Weights of a small GPT-style language model, trained from scratch on English Wikipedia.
Size: 10 layers, 2 heads of 32, MLP 256 squared ReLU, 1.77M parameters.
Architecture: local attention windows, exclusive self-attention.
Training: a variant of Muon for these matrices, 5348 steps.
Each number is 50 + 12 x the weight over its row's rms, rounded and kept within 0 to 99. Layers, rows and columns count from 0. The size before them is the row's rms in percent of the matrix's.

# down: layer 6 MLP down (transposed), 256x64, rms 0.0818, rows 31-83, columns 0-63
# up: layer 6 MLP up, 256x64, rms 0.332, rows 32-83, columns 0-63
down31 088:57 40 64 52 38 54 47 54 59 50 44 37 40 26 57 48 57 53 66 69 33 64 49 62 65 43 40 55 57 36 44 71 37 58 38 41 56 57 49 53 60 36 44 35 25 76 49 58 31 25 50 35 54 53 54 27 44 65 69 52 33 60 47 50
up32 093:36 55 68 54 62 42 47 46 55 46 60 56 36 46 48 51 52 47 44 60 27 57 22 46 61 43 45 60 70 47 53 23 62 51 52 60 59 66 37 71 56 55 36 44 64 58 70 34 65 56 51 69 58 38 57 42 47 59 54 40 45 59 19 71
down32 088:66 52 14 37 29 64 65 45 57 63 57 44 55 63 51 54 56 62 57 47 46 56 64 40 64 68 52 39 57 57 59 73 53 63 40 34 49 53 57 68 52 35 51 42 70 29 51 51 41 22 39 36 38 53 50 56 26 45 53 48 55 50 41 41
up33 099:33 36 55 65 52 39 38 39 22 38 53 58 48 48 53 47 32 45 50 45 45 32 63 65 37 51 44 60 36 38 41 57 56 52 63 59 55 52 45 72 39 53 65 67 65 60 84 39 54 26 45 41 48 55 43 67 59 63 62 68 47 60 49 64
down33 097:55 31 41 78 69 38 70 39 55 30 50 61 41 45 62 60 45 46 45 43 52 51 46 39 47 58 48 72 31 51 47 79 48 43 65 69 60 50 78 56 51 37 58 53 60 45 28 55 54 34 55 34 39 44 53 38 41 60 63 64 52 38 57 56
up34 085:44 64 40 58 60 49 64 42 77 49 44 60 67 31 67 47 40 33 46 33 70 58 55 27 47 60 65 55 42 63 57 65 50 59 49 30 49 27 45 42 40 47 35 51 56 50 39 68 57 65 51 45 53 54 52 43 45 47 37 78 51 29 53 70
down34 086:39 33 56 40 29 43 42 50 31 52 52 43 60 52 38 40 43 35 47 48 44 49 48 82 59 32 39 36 37 40 44 45 69 40 38 55 60 48 44 72 63 61 52 44 68 58 54 23 40 38 34 56 52 27 61 56 35 49 51 42 62 62 45 70
up35 106:36 56 38 52 28 47 48 45 54 58 31 65 52 77 64 45 36 60 59 44 61 48 52 60 32 59 23 69 57 36 43 42 64 56 46 48 53 64 67 56 24 44 36 67 38 50 42 35 67 52 32 33 55 47 57 56 51 37 59 42 37 59 37 55
down35 092:36 35 57 32 69 31 47 57 34 51 48 58 35 66 69 56 53 48 43 68 51 47 40 49 59 32 60 44 59 65 60 62 46 66 31 41 57 27 66 40 58 34 65 31 62 52 50 47 57 45 73 49 29 57 42 56 54 51 43 68 31 49 56 58
up36 098:37 46 52 60 50 20 52 43 56 58 57 44 61 50 64 51 66 74 30 51 16 48 45 52 58 41 49 66 58 55 43 72 54 59 51 54 60 57 35 50 54 60 66 44 60 48 79 48 60 45 55 48 62 47 33 62 47 61 43 37 45 80 35 54
down36 098:56 57 64 46 42 34 54 57 73 54 61 39 38 68 58 73 76 47 50 42 62 59 34 53 49 53 52 72 54 51 54 60 56 34 40 28 54 49 57 40 40 51 74 36 52 28 51 62 30 50 54 44 19 41 53 34 50 33 57 43 56 56 41 49
up37 107:40 44 71 53 34 71 42 50 55 58 66 57 52 54 48 50 68 77 41 56 50 53 54 33 17 59 62 65 68 62 39 44 40 40 58 39 56 73 41 41 54 34 57 43 37 47 36 47 42 63 55 53 35 32 27 55 58 48 57 38 47 40 34 50
down37 086:53 62 23 42 62 45 24 42 42 51 53 37 56 62 75 64 20 35 47 66 41 51 48 56 69 54 47 55 57 29 49 69 46 59 41 63 44 60 37 41 63 68 61 64 49 69 40 59 53 39 50 71 56 53 42 62 52 56 53 49 64 56 44 64
up38 079:44 58 54 36 41 57 44 65 36 29 44 46 72 44 51 46 35 25 52 28 62 54 58 66 36 59 51 50 56 57 35 55 49 51 46 50 51 41 46 63 50 50 49 23 47 51 51 51 64 30 54 73 44 48 26 40 58 57 50 58 41 45 75 18
down38 110:54 61 80 48 47 47 27 29 54 60 71 67 50 55 55 35 38 72 48 42 52 37 49 49 55 46 51 20 58 60 58 60 66 74 57 37 48 47 40 51 47 44 66 58 62 50 58 33 46 67 47 39 66 56 64 34 66 44 57 54 65 57 55 53
up39 128:40 50 47 42 64 62 48 37 51 42 46 43 61 55 72 54 78 41 49 32 38 55 49 36 58 37 36 50 68 38 54 50 59 34 72 42 53 62 49 45 58 49 54 53 78 58 65 24 45 60 30 43 45 19 67 65 56 43 61 51 57 40 53 53
down39 100:58 62 48 45 58 48 65 54 49 46 42 64 53 66 57 53 26 43 64 65 61 49 25 50 49 58 69 02 40 41 42 65 43 57 32 40 45 47 48 47 64 41 54 53 52 49 32 77 48 61 59 49 55 45 39 55 49 44 51 55 46 43 29 62
up40 113:46 57 48 50 57 37 29 54 67 70 66 43 38 38 53 64 43 36 45 49 55 55 49 53 53 53 45 56 29 58 74 72 60 44 50 69 28 60 59 59 64 56 41 48 71 65 29 49 55 47 36 50 46 51 44 58 53 58 36 27 61 28 59 27
down40 095:52 65 43 72 47 48 50 66 60 40 47 32 31 42 46 59 53 58 44 74 64 31 46 42 64 39 46 58 69 27 46 56 64 51 60 54 33 47 62 41 61 33 45 48 55 31 61 44 59 30 66 44 34 59 51 26 60 39 48 64 52 31 37 57
up41 086:37 42 50 41 43 59 31 49 70 29 54 62 35 57 60 21 56 30 78 22 51 55 34 74 58 58 61 41 58 75 63 53 53 44 44 41 39 59 60 30 57 58 41 62 62 39 51 55 52 54 53 40 58 55 57 48 59 51 53 60 48 51 43 57
down41 110:37 60 33 52 39 58 70 58 44 45 34 42 46 57 37 51 60 62 44 55 69 63 46 47 48 50 53 69 72 45 64 53 58 46 55 53 53 66 52 51 53 48 68 30 59 57 46 46 42 35 72 50 22 77 63 28 49 34 28 62 37 41 44 55
up42 112:38 30 49 45 62 49 67 37 53 51 66 43 59 64 41 47 53 39 44 11 41 26 61 41 51 45 75 57 41 21 47 54 53 37 61 47 45 46 49 35 61 47 63 51 49 55 66 49 39 61 63 57 49 46 32 57 55 61 64 36 34 57 60 67
down42 088:38 57 75 41 54 37 54 49 55 59 64 55 35 43 30 57 54 26 40 47 68 50 40 34 43 48 53 59 41 32 60 66 37 66 43 39 59 30 45 33 63 28 73 50 55 38 44 49 37 30 50 42 47 68 36 35 56 53 50 66 41 57 37 57
up43 103:53 49 57 50 40 33 34 47 65 34 48 53 52 63 66 58 55 28 36 58 56 41 52 56 36 43 76 38 26 48 69 50 54 46 59 36 46 55 50 59 38 74 58 59 60 67 46 53 47 55 45 33 48 35 36 61 48 61 33 22 68 53 48 29
down43 076:47 57 53 47 45 83 44 59 63 45 55 30 47 70 25 59 59 43 44 49 48 55 54 64 52 63 66 36 25 61 56 39 52 51 46 50 45 40 50 31 33 22 39 44 56 56 64 54 36 56 59 51 67 39 47 54 60 28 55 71 37 36 52 54
up44 106:40 50 33 56 77 42 61 53 63 29 46 51 57 34 72 52 46 45 39 62 51 59 59 69 57 44 57 39 14 53 52 42 23 46 54 55 33 44 58 62 58 69 67 64 47 51 49 64 58 39 62 43 57 52 44 35 43 48 30 44 69 47 50 52
down44 105:55 40 63 66 76 58 63 38 74 29 33 53 45 47 74 59 35 40 34 37 55 42 50 50 58 41 55 71 40 42 62 56 46 65 54 42 39 39 57 31 45 63 42 57 43 52 46 43 52 24 37 48 72 50 52 53 58 51 62 67 64 38 46 34
up45 102:60 48 49 52 63 40 29 34 42 61 30 35 59 55 57 48 54 45 52 51 30 51 39 65 23 46 56 65 44 27 42 40 36 69 54 62 22 53 52 41 56 26 45 53 49 62 47 52 54 58 33 55 34 46 62 59 40 39 57 25 55 35 55 35
down45 089:29 66 34 38 49 30 43 54 57 60 29 38 39 44 43 47 47 72 54 73 58 62 33 49 55 51 59 84 72 64 57 52 42 52 53 56 56 32 49 60 57 49 61 47 36 51 48 49 72 55 47 45 37 49 30 39 48 61 55 73 56 61 39 47
up46 085:49 50 50 56 33 58 26 59 68 50 55 59 73 34 62 44 43 35 23 51 45 51 56 60 45 56 25 49 50 52 39 69 51 44 33 55 67 56 41 60 40 56 48 76 39 67 61 40 61 43 40 75 45 62 56 47 45 66 71 63 53 53 41 46
down46 100:58 60 60 33 50 58 44 36 59 55 52 71 66 54 37 63 64 59 61 53 68 49 41 34 44 41 65 22 48 48 60 67 65 41 60 42 65 46 56 65 64 31 47 43 64 37 31 60 25 59 47 63 62 46 55 35 49 46 38 64 58 69 60 46
up47 110:53 46 39 67 56 53 56 49 54 60 27 57 41 20 60 59 56 41 41 34 54 58 37 58 37 49 42 63 45 37 35 37 48 23 52 30 41 33 43 49 44 55 26 23 49 35 48 79 64 59 54 49 40 48 39 60 40 38 52 49 59 55 48 54
down47 100:51 64 39 43 54 55 50 60 30 44 25 57 31 44 56 53 43 56 34 45 68 53 52 31 28 39 47 54 69 69 48 48 48 64 24 56 41 45 57 50 54 35 37 16 71 56 44 49 46 34 57 36 34 50 51 46 43 44 56 46 40 62 36 37
up48 092:43 66 46 66 68 48 36 50 76 33 58 32 46 35 45 59 54 32 47 40 34 50 59 54 44 54 61 45 33 31 43 36 41 32 70 46 41 63 51 45 53 58 45 49 60 70 51 39 58 36 49 45 60 32 44 59 32 56 21 63 66 40 38 53
down48 099:59 49 60 68 49 63 54 44 49 48 58 70 60 53 53 47 51 51 47 45 40 58 46 54 53 40 51 53 52 48 54 49 59 71 47 41 31 40 70 57 56 61 32 40 42 43 56 43 41 00 65 40 63 50 33 42 48 45 44 60 45 49 38 74
up49 092:57 58 39 42 27 32 68 50 60 48 64 45 39 54 53 59 51 44 86 25 54 47 53 49 45 58 39 28 63 56 34 55 60 42 40 58 45 50 32 42 49 42 63 44 49 36 45 34 48 58 42 29 40 53 46 74 42 71 37 45 67 50 65 46
down49 094:52 49 52 54 48 30 28 35 58 31 36 51 58 43 52 64 46 51 36 42 39 50 51 43 49 39 41 23 86 46 31 54 69 47 34 56 44 24 26 61 59 56 37 67 62 56 54 40 49 52 48 60 34 57 60 50 56 38 48 50 49 47 66 54
up50 112:51 49 34 72 62 67 50 50 49 63 34 53 60 46 47 39 53 59 31 36 50 60 67 43 61 49 61 56 29 73 63 23 65 34 61 52 52 56 50 33 35 61 68 70 69 27 56 51 46 45 40 48 62 45 41 47 57 55 43 55 70 52 63 48
down50 126:53 44 45 69 60 65 63 63 36 48 47 46 70 55 31 51 50 51 44 62 58 47 60 47 53 58 55 75 34 56 31 53 40 60 50 58 59 66 51 26 23 36 50 29 72 51 44 50 51 40 51 58 47 69 52 48 56 30 82 63 56 38 53 45
up51 106:33 48 36 56 36 58 66 51 51 41 56 36 34 56 62 28 46 45 64 56 47 42 40 39 50 45 46 53 51 56 47 34 42 73 46 67 50 32 70 57 56 75 37 48 52 55 49 44 45 66 60 34 30 80 36 41 53 78 57 53 43 51 39 58
down51 098:51 55 57 27 34 53 53 33 48 48 36 63 38 47 37 37 34 65 42 51 45 59 45 40 67 71 58 61 45 64 66 45 58 95 35 39 67 51 31 42 38 35 46 44 42 55 52 46 54 47 48 55 52 57 59 59 57 44 41 46 55 52 52 79
up52 097:44 50 44 29 46 31 46 42 54 64 40 32 33 44 50 57 58 29 56 37 23 55 53 64 44 75 50 42 63 67 57 61 46 75 41 71 33 47 51 40 61 58 44 46 72 51 34 30 58 63 36 41 39 46 50 49 55 59 51 49 46 43 29 43
down52 099:64 61 47 53 69 35 48 60 46 48 52 50 48 48 53 61 57 59 69 56 61 49 37 35 37 46 53 42 40 45 50 60 49 92 38 44 51 43 46 44 43 48 45 50 52 59 27 72 43 26 49 59 46 66 60 82 46 41 54 52 36 64 25 48
up53 123:30 41 66 56 68 49 70 65 60 35 48 40 78 60 18 46 60 61 59 44 40 42 39 65 40 72 64 65 49 53 53 57 45 47 44 56 56 65 48 45 44 53 58 46 64 31 40 46 54 66 39 45 28 70 51 47 49 49 69 61 64 59 50 47
down53 100:28 49 75 29 40 47 72 64 69 58 55 57 46 49 57 52 61 44 67 42 53 67 63 64 59 30 52 50 62 60 64 42 39 60 36 49 41 51 61 50 58 44 74 46 46 49 39 45 42 57 48 58 70 65 69 70 60 39 63 71 56 62 55 40
up54 097:72 54 40 40 56 58 44 35 65 54 68 51 50 44 39 44 39 36 49 75 44 31 67 61 31 58 34 37 42 63 44 60 40 50 46 62 65 63 55 55 43 68 44 41 63 58 31 44 71 48 56 36 32 50 36 48 58 57 70 43 60 42 76 50
down54 100:63 47 58 57 57 47 54 40 53 26 66 35 32 52 63 54 40 58 47 52 47 50 41 65 48 45 68 26 62 46 49 48 52 45 39 27 55 47 30 51 59 34 58 67 53 50 72 40 42 58 54 73 62 65 46 51 66 33 27 51 50 56 24 32
up55 107:39 53 44 46 59 36 42 21 42 29 53 40 61 30 44 36 52 53 50 56 59 56 57 49 31 60 58 58 44 46 45 43 46 48 41 36 57 31 49 58 50 93 49 59 43 40 58 49 57 56 62 56 49 46 45 34 57 52 87 32 58 57 52 39
down55 091:49 61 63 67 47 57 49 52 51 34 55 53 41 63 54 42 24 33 23 68 49 58 30 64 52 49 70 41 54 43 60 65 38 49 39 47 63 36 46 35 59 21 47 51 60 76 45 41 42 54 64 59 53 57 48 47 71 60 31 64 47 38 48 45
up56 103:55 76 56 58 50 43 40 28 82 60 49 64 43 53 51 53 68 46 66 40 64 49 37 53 60 23 47 52 67 30 46 43 77 43 56 36 38 69 47 56 45 53 47 53 42 45 45 60 55 36 25 37 39 60 44 41 55 38 38 51 53 64 55 49
down56 090:44 76 49 35 36 36 39 56 78 56 65 60 52 47 38 43 34 36 53 47 46 53 49 42 61 49 45 39 46 46 75 51 34 67 23 44 48 51 53 43 53 47 60 57 53 30 45 52 51 25 49 39 40 64 61 38 47 28 67 46 36 58 45 28
up57 084:36 31 57 59 39 63 46 61 52 18 34 50 57 41 55 57 55 47 43 45 63 61 40 46 54 50 26 61 60 43 59 49 48 43 39 39 46 62 69 50 47 40 74 48 53 48 51 46 36 51 52 24 72 40 41 36 48 23 37 29 44 59 44 27
down57 099:51 50 40 41 35 49 61 39 44 63 58 67 45 46 46 50 51 52 55 47 50 32 37 37 38 48 44 17 54 51 34 52 53 43 51 46 41 57 55 42 52 55 41 47 65 57 46 65 43 17 52 77 29 52 66 23 44 62 48 64 79 51 39 63
up58 097:22 47 57 49 50 55 53 61 61 56 49 46 59 32 48 44 36 32 55 49 42 50 35 63 61 65 66 45 43 54 52 44 55 50 52 71 46 45 63 40 38 70 32 79 44 51 50 56 57 39 61 43 55 62 61 43 48 37 68 54 39 59 09 36
down58 077:66 62 54 37 44 61 34 42 47 34 47 65 43 50 60 59 61 40 55 39 46 55 43 27 60 49 65 40 70 65 73 71 60 79 63 49 59 26 56 32 53 59 57 35 64 44 52 58 46 24 51 31 44 40 60 47 57 54 49 44 63 47 47 47
up59 084:43 47 71 59 36 44 45 61 62 51 57 67 54 53 59 69 44 36 43 59 57 48 49 49 41 74 61 63 60 61 55 57 36 40 60 32 47 57 52 68 32 25 53 31 54 49 59 35 59 50 50 49 37 61 37 37 43 80 46 51 44 50 16 47
down59 099:49 68 29 51 48 47 38 27 53 54 40 25 53 46 48 49 36 48 60 62 44 53 51 58 29 50 46 37 49 53 36 61 56 55 59 33 63 62 40 42 48 66 49 51 42 54 58 44 79 12 40 38 41 63 59 37 24 46 50 63 58 42 40 51
up60 075:57 24 70 37 67 41 84 57 46 57 36 57 40 58 45 46 47 55 53 55 56 46 59 55 47 52 57 91 56 52 62 45 37 76 58 64 46 37 34 47 49 55 59 59 43 52 47 56 52 36 53 54 59 48 46 54 73 66 42 37 58 40 59 64
down60 110:48 52 44 42 36 66 24 62 51 42 62 42 69 41 71 41 40 60 69 43 41 55 32 54 35 36 55 21 58 62 40 54 66 66 48 44 60 46 49 76 53 56 35 61 45 64 42 49 68 45 37 43 62 64 68 50 44 54 51 39 37 58 60 38
up61 069:43 45 58 59 60 50 47 58 31 34 57 55 34 43 34 63 49 60 47 45 37 34 52 53 70 23 45 41 42 41 59 63 28 27 46 55 38 53 53 60 59 59 73 58 61 52 68 64 33 60 51 54 58 41 56 53 41 59 37 38 54 66 76 29
down61 097:55 66 38 23 45 33 50 74 70 57 84 39 31 59 60 62 45 36 47 38 61 51 56 46 41 34 70 53 42 69 37 45 45 46 37 54 45 45 41 58 43 46 31 52 49 36 38 55 65 60 51 66 57 46 64 43 46 58 67 62 41 54 43 57
up62 118:48 52 59 25 40 56 56 48 60 50 48 34 59 57 51 42 33 46 51 57 44 72 62 59 42 52 28 50 31 45 51 64 52 44 52 40 29 79 60 69 58 53 67 35 52 51 55 45 56 45 59 74 51 51 61 53 85 51 32 72 55 53 61 53
down62 095:47 65 50 47 59 54 50 48 49 54 44 52 41 58 61 32 54 41 35 53 67 50 56 30 62 35 47 53 64 42 81 66 27 57 40 61 56 16 51 39 49 33 55 30 65 71 51 50 45 51 64 44 44 51 61 34 55 66 50 56 29 51 34 62
up63 113:46 51 44 40 27 63 50 33 53 50 50 49 64 44 39 44 48 37 42 65 64 51 70 55 72 45 43 63 48 59 49 41 47 63 35 58 40 45 53 59 45 84 68 52 45 75 32 60 71 74 50 43 54 60 65 63 40 40 59 52 68 61 39 53
down63 082:47 60 64 55 62 60 43 48 54 49 46 66 41 38 45 36 53 62 56 53 34 65 42 42 40 45 27 17 43 34 64 72 56 81 42 43 48 32 38 30 49 51 65 47 37 48 51 63 51 47 57 36 56 50 40 41 41 48 58 62 68 45 44 75
up64 095:56 36 48 34 61 63 64 54 54 44 39 58 55 42 78 43 42 32 55 36 61 71 49 43 47 64 53 41 55 46 67 29 68 26 33 42 59 60 51 67 52 37 57 43 68 52 79 47 63 45 59 53 49 57 41 45 63 41 58 44 66 28 50 58
down64 096:42 63 42 56 55 67 28 61 29 60 61 62 29 44 37 30 79 38 46 46 39 44 54 73 38 58 60 34 37 47 43 51 57 42 52 40 63 51 44 31 44 26 40 61 69 45 45 52 30 47 48 53 49 49 58 64 47 63 46 55 56 65 70 56
up65 091:54 43 43 55 56 43 47 53 59 60 75 60 63 52 55 50 46 60 58 21 35 30 30 49 48 59 50 72 53 49 78 46 43 60 46 31 39 53 52 35 49 56 68 40 61 40 65 80 39 59 69 46 54 38 41 40 50 37 71 56 55 53 47 46
down65 083:64 61 68 30 46 68 29 58 34 55 33 48 42 49 55 42 46 65 43 39 44 61 55 50 60 70 49 34 50 61 47 34 67 50 69 31 75 57 50 59 45 42 39 55 57 58 39 29 31 74 40 55 60 60 60 35 51 50 55 33 53 52 52 35
up66 091:21 58 61 42 31 59 55 27 51 68 60 68 41 35 47 43 41 42 39 35 37 52 41 63 35 49 47 69 63 55 49 34 42 66 48 50 50 45 37 39 52 34 55 31 30 51 42 54 57 47 52 42 31 49 64 44 66 44 51 62 45 72 29 64
down66 086:46 63 30 40 64 59 56 46 43 59 65 42 52 66 43 40 31 76 63 59 39 68 52 45 61 75 65 58 44 49 53 55 55 72 56 53 58 61 50 48 55 46 39 68 41 43 55 58 44 29 45 72 20 49 42 42 62 49 37 48 50 46 37 73
up67 106:48 46 47 63 53 40 51 31 45 38 26 40 66 45 56 60 42 58 71 40 38 35 40 41 51 46 55 57 70 44 53 47 54 47 38 67 43 28 40 58 60 51 50 54 86 56 57 41 61 48 30 61 37 56 40 54 63 54 42 41 81 36 57 32
down67 102:45 65 40 39 61 75 38 51 64 50 48 54 30 57 40 74 36 58 27 65 42 54 56 52 50 55 54 44 52 41 53 59 37 84 57 43 38 31 63 18 48 38 46 55 43 62 49 61 65 33 48 37 58 55 40 41 58 57 63 44 52 53 42 38
up68 111:53 48 49 62 54 50 69 65 48 29 57 42 63 46 53 43 50 52 43 19 35 51 43 49 70 58 40 68 55 56 18 48 56 60 53 49 34 69 42 55 46 44 43 47 58 68 47 45 45 46 42 35 42 76 33 60 74 40 57 47 74 56 59 58
down68 116:55 43 42 66 61 48 68 52 59 44 71 62 44 31 59 38 41 55 41 48 66 66 57 59 82 62 55 48 34 34 47 45 44 53 59 39 47 51 59 39 43 67 37 55 45 65 37 50 56 45 55 31 51 86 49 32 59 45 73 51 43 38 53 66
up69 113:46 49 35 50 59 55 62 44 64 21 65 49 44 35 58 75 43 66 47 42 35 47 57 49 73 52 47 59 51 38 63 37 55 43 53 52 49 69 50 40 72 54 40 38 66 46 50 55 59 63 52 66 43 52 78 37 56 57 28 44 39 63 45 23
down69 096:59 52 47 38 55 36 59 51 59 49 55 47 58 77 34 47 51 68 29 73 54 51 37 33 51 54 54 52 38 42 49 75 53 49 51 46 61 41 42 40 69 31 53 37 48 33 27 69 42 39 61 39 68 41 42 40 60 48 64 71 34 33 55 53
up70 087:35 49 63 51 56 42 51 35 73 65 46 47 58 64 61 50 42 39 63 60 50 53 71 49 64 70 50 41 42 35 53 58 40 31 45 52 54 41 49 48 62 19 61 67 60 49 44 61 45 64 67 33 47 45 51 25 31 39 54 38 41 77 47 43
down70 082:47 53 38 52 49 64 50 46 32 52 37 43 58 68 38 41 44 38 28 54 49 44 40 62 25 59 52 33 45 59 53 38 74 46 44 68 69 31 54 58 58 51 52 62 59 69 37 31 50 36 49 50 88 51 40 45 55 59 40 61 58 41 66 54
up71 096:38 27 42 38 40 36 63 78 38 57 38 45 72 58 62 41 42 36 65 61 56 45 27 44 54 53 41 50 39 45 39 66 59 63 56 53 58 63 70 49 48 53 71 38 50 48 53 50 49 40 35 34 39 54 42 47 61 25 29 43 45 72 57 45
down71 099:47 57 37 62 60 49 71 37 65 38 35 71 69 59 47 54 55 55 37 51 54 56 39 29 65 40 39 52 57 34 77 67 45 54 44 55 49 65 57 30 31 44 69 24 66 47 43 64 41 55 71 41 46 59 51 62 37 50 61 47 47 55 45 62
up72 082:42 61 58 46 40 76 39 58 55 29 63 35 63 44 42 30 51 35 48 42 40 47 58 50 27 71 59 38 61 64 71 51 61 32 47 41 68 49 39 55 52 46 45 48 41 30 51 37 50 52 43 33 47 61 39 40 74 54 48 49 50 69 27 37
down72 092:61 57 46 38 66 53 48 33 47 50 50 60 40 59 46 41 50 48 40 61 61 62 33 39 69 28 77 24 63 64 63 60 46 37 27 50 59 31 74 47 53 46 62 38 51 66 42 33 40 41 54 48 50 41 36 45 39 54 37 63 45 27 44 51
up73 090:32 45 46 41 69 56 55 55 44 61 61 44 36 41 43 53 61 46 54 46 62 63 57 68 52 55 61 59 48 49 51 37 54 48 53 55 73 57 32 76 54 30 59 41 25 68 43 56 41 33 40 49 37 45 57 46 29 70 59 49 48 84 64 36
down73 091:39 30 55 45 41 48 57 57 36 48 21 49 64 61 57 50 33 63 47 53 53 58 40 65 65 59 45 45 48 47 62 53 54 36 46 28 30 50 56 36 50 47 41 59 70 45 32 79 51 52 40 45 71 40 46 59 62 45 32 40 49 40 48 84
up74 090:57 55 52 72 51 59 39 55 23 64 39 57 67 40 40 40 31 36 45 29 53 63 55 51 48 53 30 43 45 52 48 20 47 44 63 58 47 40 46 64 39 61 37 43 46 29 46 44 69 31 50 58 45 54 43 59 68 49 45 78 44 35 44 35
down74 119:55 56 59 29 35 47 52 56 31 40 43 53 53 54 36 30 53 45 32 64 59 44 53 52 48 50 24 38 41 40 53 50 59 59 51 44 51 50 20 48 67 47 53 45 63 68 51 44 39 15 73 52 65 53 29 39 53 40 45 53 54 62 48 26
up75 097:59 67 34 45 45 56 60 57 45 46 66 58 53 45 57 58 79 56 54 57 50 50 58 48 55 43 63 44 65 52 36 34 05 32 43 58 44 58 46 36 45 76 56 52 41 31 63 64 44 69 47 53 55 48 44 58 39 48 49 35 70 43 63 48
down75 106:41 61 70 46 46 41 57 57 60 41 43 50 54 53 40 56 40 63 60 68 70 55 43 47 57 39 66 48 67 48 47 70 61 59 41 38 52 29 39 59 64 62 74 55 74 46 41 47 57 68 50 53 36 52 71 34 73 68 68 46 37 38 38 40
up76 077:16 57 81 40 62 70 67 48 48 51 67 66 58 46 42 57 42 59 45 55 32 57 58 51 47 72 58 27 55 65 50 36 49 46 54 56 37 49 60 85 49 49 55 27 42 45 48 42 48 45 47 53 61 46 44 50 28 51 47 59 61 54 56 50
down76 126:36 46 53 35 59 47 62 52 53 57 69 46 47 56 50 52 55 57 30 49 41 56 58 53 60 44 56 27 55 45 45 24 41 27 61 62 62 31 32 44 44 49 77 54 65 63 46 50 40 09 60 44 38 55 62 40 31 39 44 63 44 50 54 47
up77 110:78 43 45 57 48 39 60 51 39 61 64 46 65 44 63 47 64 50 55 37 46 49 63 57 23 38 47 68 46 53 55 29 48 54 55 63 55 76 48 59 42 29 42 19 24 31 43 63 51 45 42 41 29 53 36 49 48 48 43 47 56 42 47 65
down77 108:61 69 67 45 32 59 66 68 72 73 52 46 47 46 70 60 51 75 49 34 73 47 54 45 37 54 35 38 43 34 40 41 51 53 45 43 52 46 52 46 58 44 41 39 46 57 36 52 53 26 66 60 52 57 48 42 46 44 60 65 30 75 34 56
up78 106:43 53 27 45 48 47 12 39 60 63 41 44 63 39 64 31 50 58 47 59 45 75 66 43 52 60 60 49 62 52 57 42 51 41 75 47 57 70 44 49 34 65 61 41 48 31 52 64 26 45 64 62 40 58 51 51 70 52 49 43 43 54 45 48
down78 095:45 41 75 65 59 48 41 45 53 41 56 49 39 44 27 68 56 54 43 50 48 44 50 42 59 63 78 29 51 57 44 34 70 27 51 29 53 30 43 76 56 36 47 73 61 51 48 46 60 49 53 47 43 47 54 37 68 44 71 41 44 39 54 40
up79 081:38 60 48 59 49 62 29 50 60 33 61 53 59 43 39 38 46 35 52 41 55 56 60 69 35 55 39 45 51 26 38 56 39 47 63 46 61 70 80 54 54 55 19 40 44 39 62 74 47 69 39 38 43 58 51 36 43 51 56 68 57 55 58 57
down79 104:39 48 35 28 43 47 44 29 46 46 49 34 50 65 33 42 40 28 41 36 39 45 33 56 57 29 49 21 53 55 44 39 37 67 31 56 62 39 41 48 69 53 55 46 59 53 54 57 56 71 44 50 50 66 51 24 51 31 46 64 43 56 40 64
up80 085:60 38 65 81 60 51 38 38 47 42 51 40 63 46 58 49 58 64 62 56 27 57 36 27 54 82 33 38 45 38 57 55 40 44 62 71 54 71 45 47 37 65 71 47 61 49 46 64 52 38 46 61 46 50 52 42 46 50 39 36 60 52 67 46
down80 106:41 56 54 67 65 56 63 50 55 47 31 61 48 45 50 26 40 65 74 65 34 55 45 57 31 48 51 27 72 38 53 57 40 56 69 47 61 41 62 44 35 56 42 64 63 61 54 44 64 35 54 73 62 50 27 54 41 70 56 51 45 57 57 61
up81 097:42 61 41 61 60 44 57 54 46 64 34 61 66 53 46 62 77 43 84 43 54 52 69 54 46 69 55 57 35 59 56 29 77 56 61 44 52 62 48 49 58 57 42 32 73 54 54 41 48 47 55 37 56 54 61 33 42 70 37 38 47 64 59 42
down81 092:57 65 48 54 59 69 54 53 63 62 56 60 36 66 36 57 55 55 62 68 66 58 42 31 58 70 71 73 65 38 67 47 38 55 38 58 63 45 51 57 53 46 23 50 60 52 55 63 28 52 47 47 50 40 61 40 46 54 28 54 38 70 47 66
up82 094:40 47 66 55 46 47 66 54 39 53 66 57 51 30 57 63 43 49 17 40 43 45 65 52 53 57 48 52 34 39 35 28 62 41 47 47 78 48 57 70 51 57 70 59 48 53 31 54 58 58 48 73 46 36 61 34 46 40 24 54 49 44 34 43
down82 103:58 48 32 59 58 35 51 45 49 38 55 33 48 48 34 53 56 64 38 65 52 17 45 35 51 46 43 10 55 46 62 47 43 68 57 54 44 41 32 41 28 44 62 42 49 62 38 56 53 44 45 42 49 52 54 44 49 51 65 44 42 41 63 84
up83 105:50 36 53 62 54 56 31 67 35 51 57 53 63 65 70 32 59 33 64 45 51 59 56 53 58 74 27 62 52 76 33 56 54 56 48 45 62 70 67 58 52 40 52 68 38 58 49 58 50 46 32 42 50 43 39 48 54 30 27 27 57 54 45 53
down83 129:50 49 58 78 55 43 50 42 56 52 59 82 47 55 57 48 66 50 61 52 48 63 49 59 73 56 39 53 56 85 56 66 68 33 49 40 37 51 61 51 63 45 38 52 53 30 49 44 28 64 50 56 63 69 41 55 45 33 49 62 51 46 39 67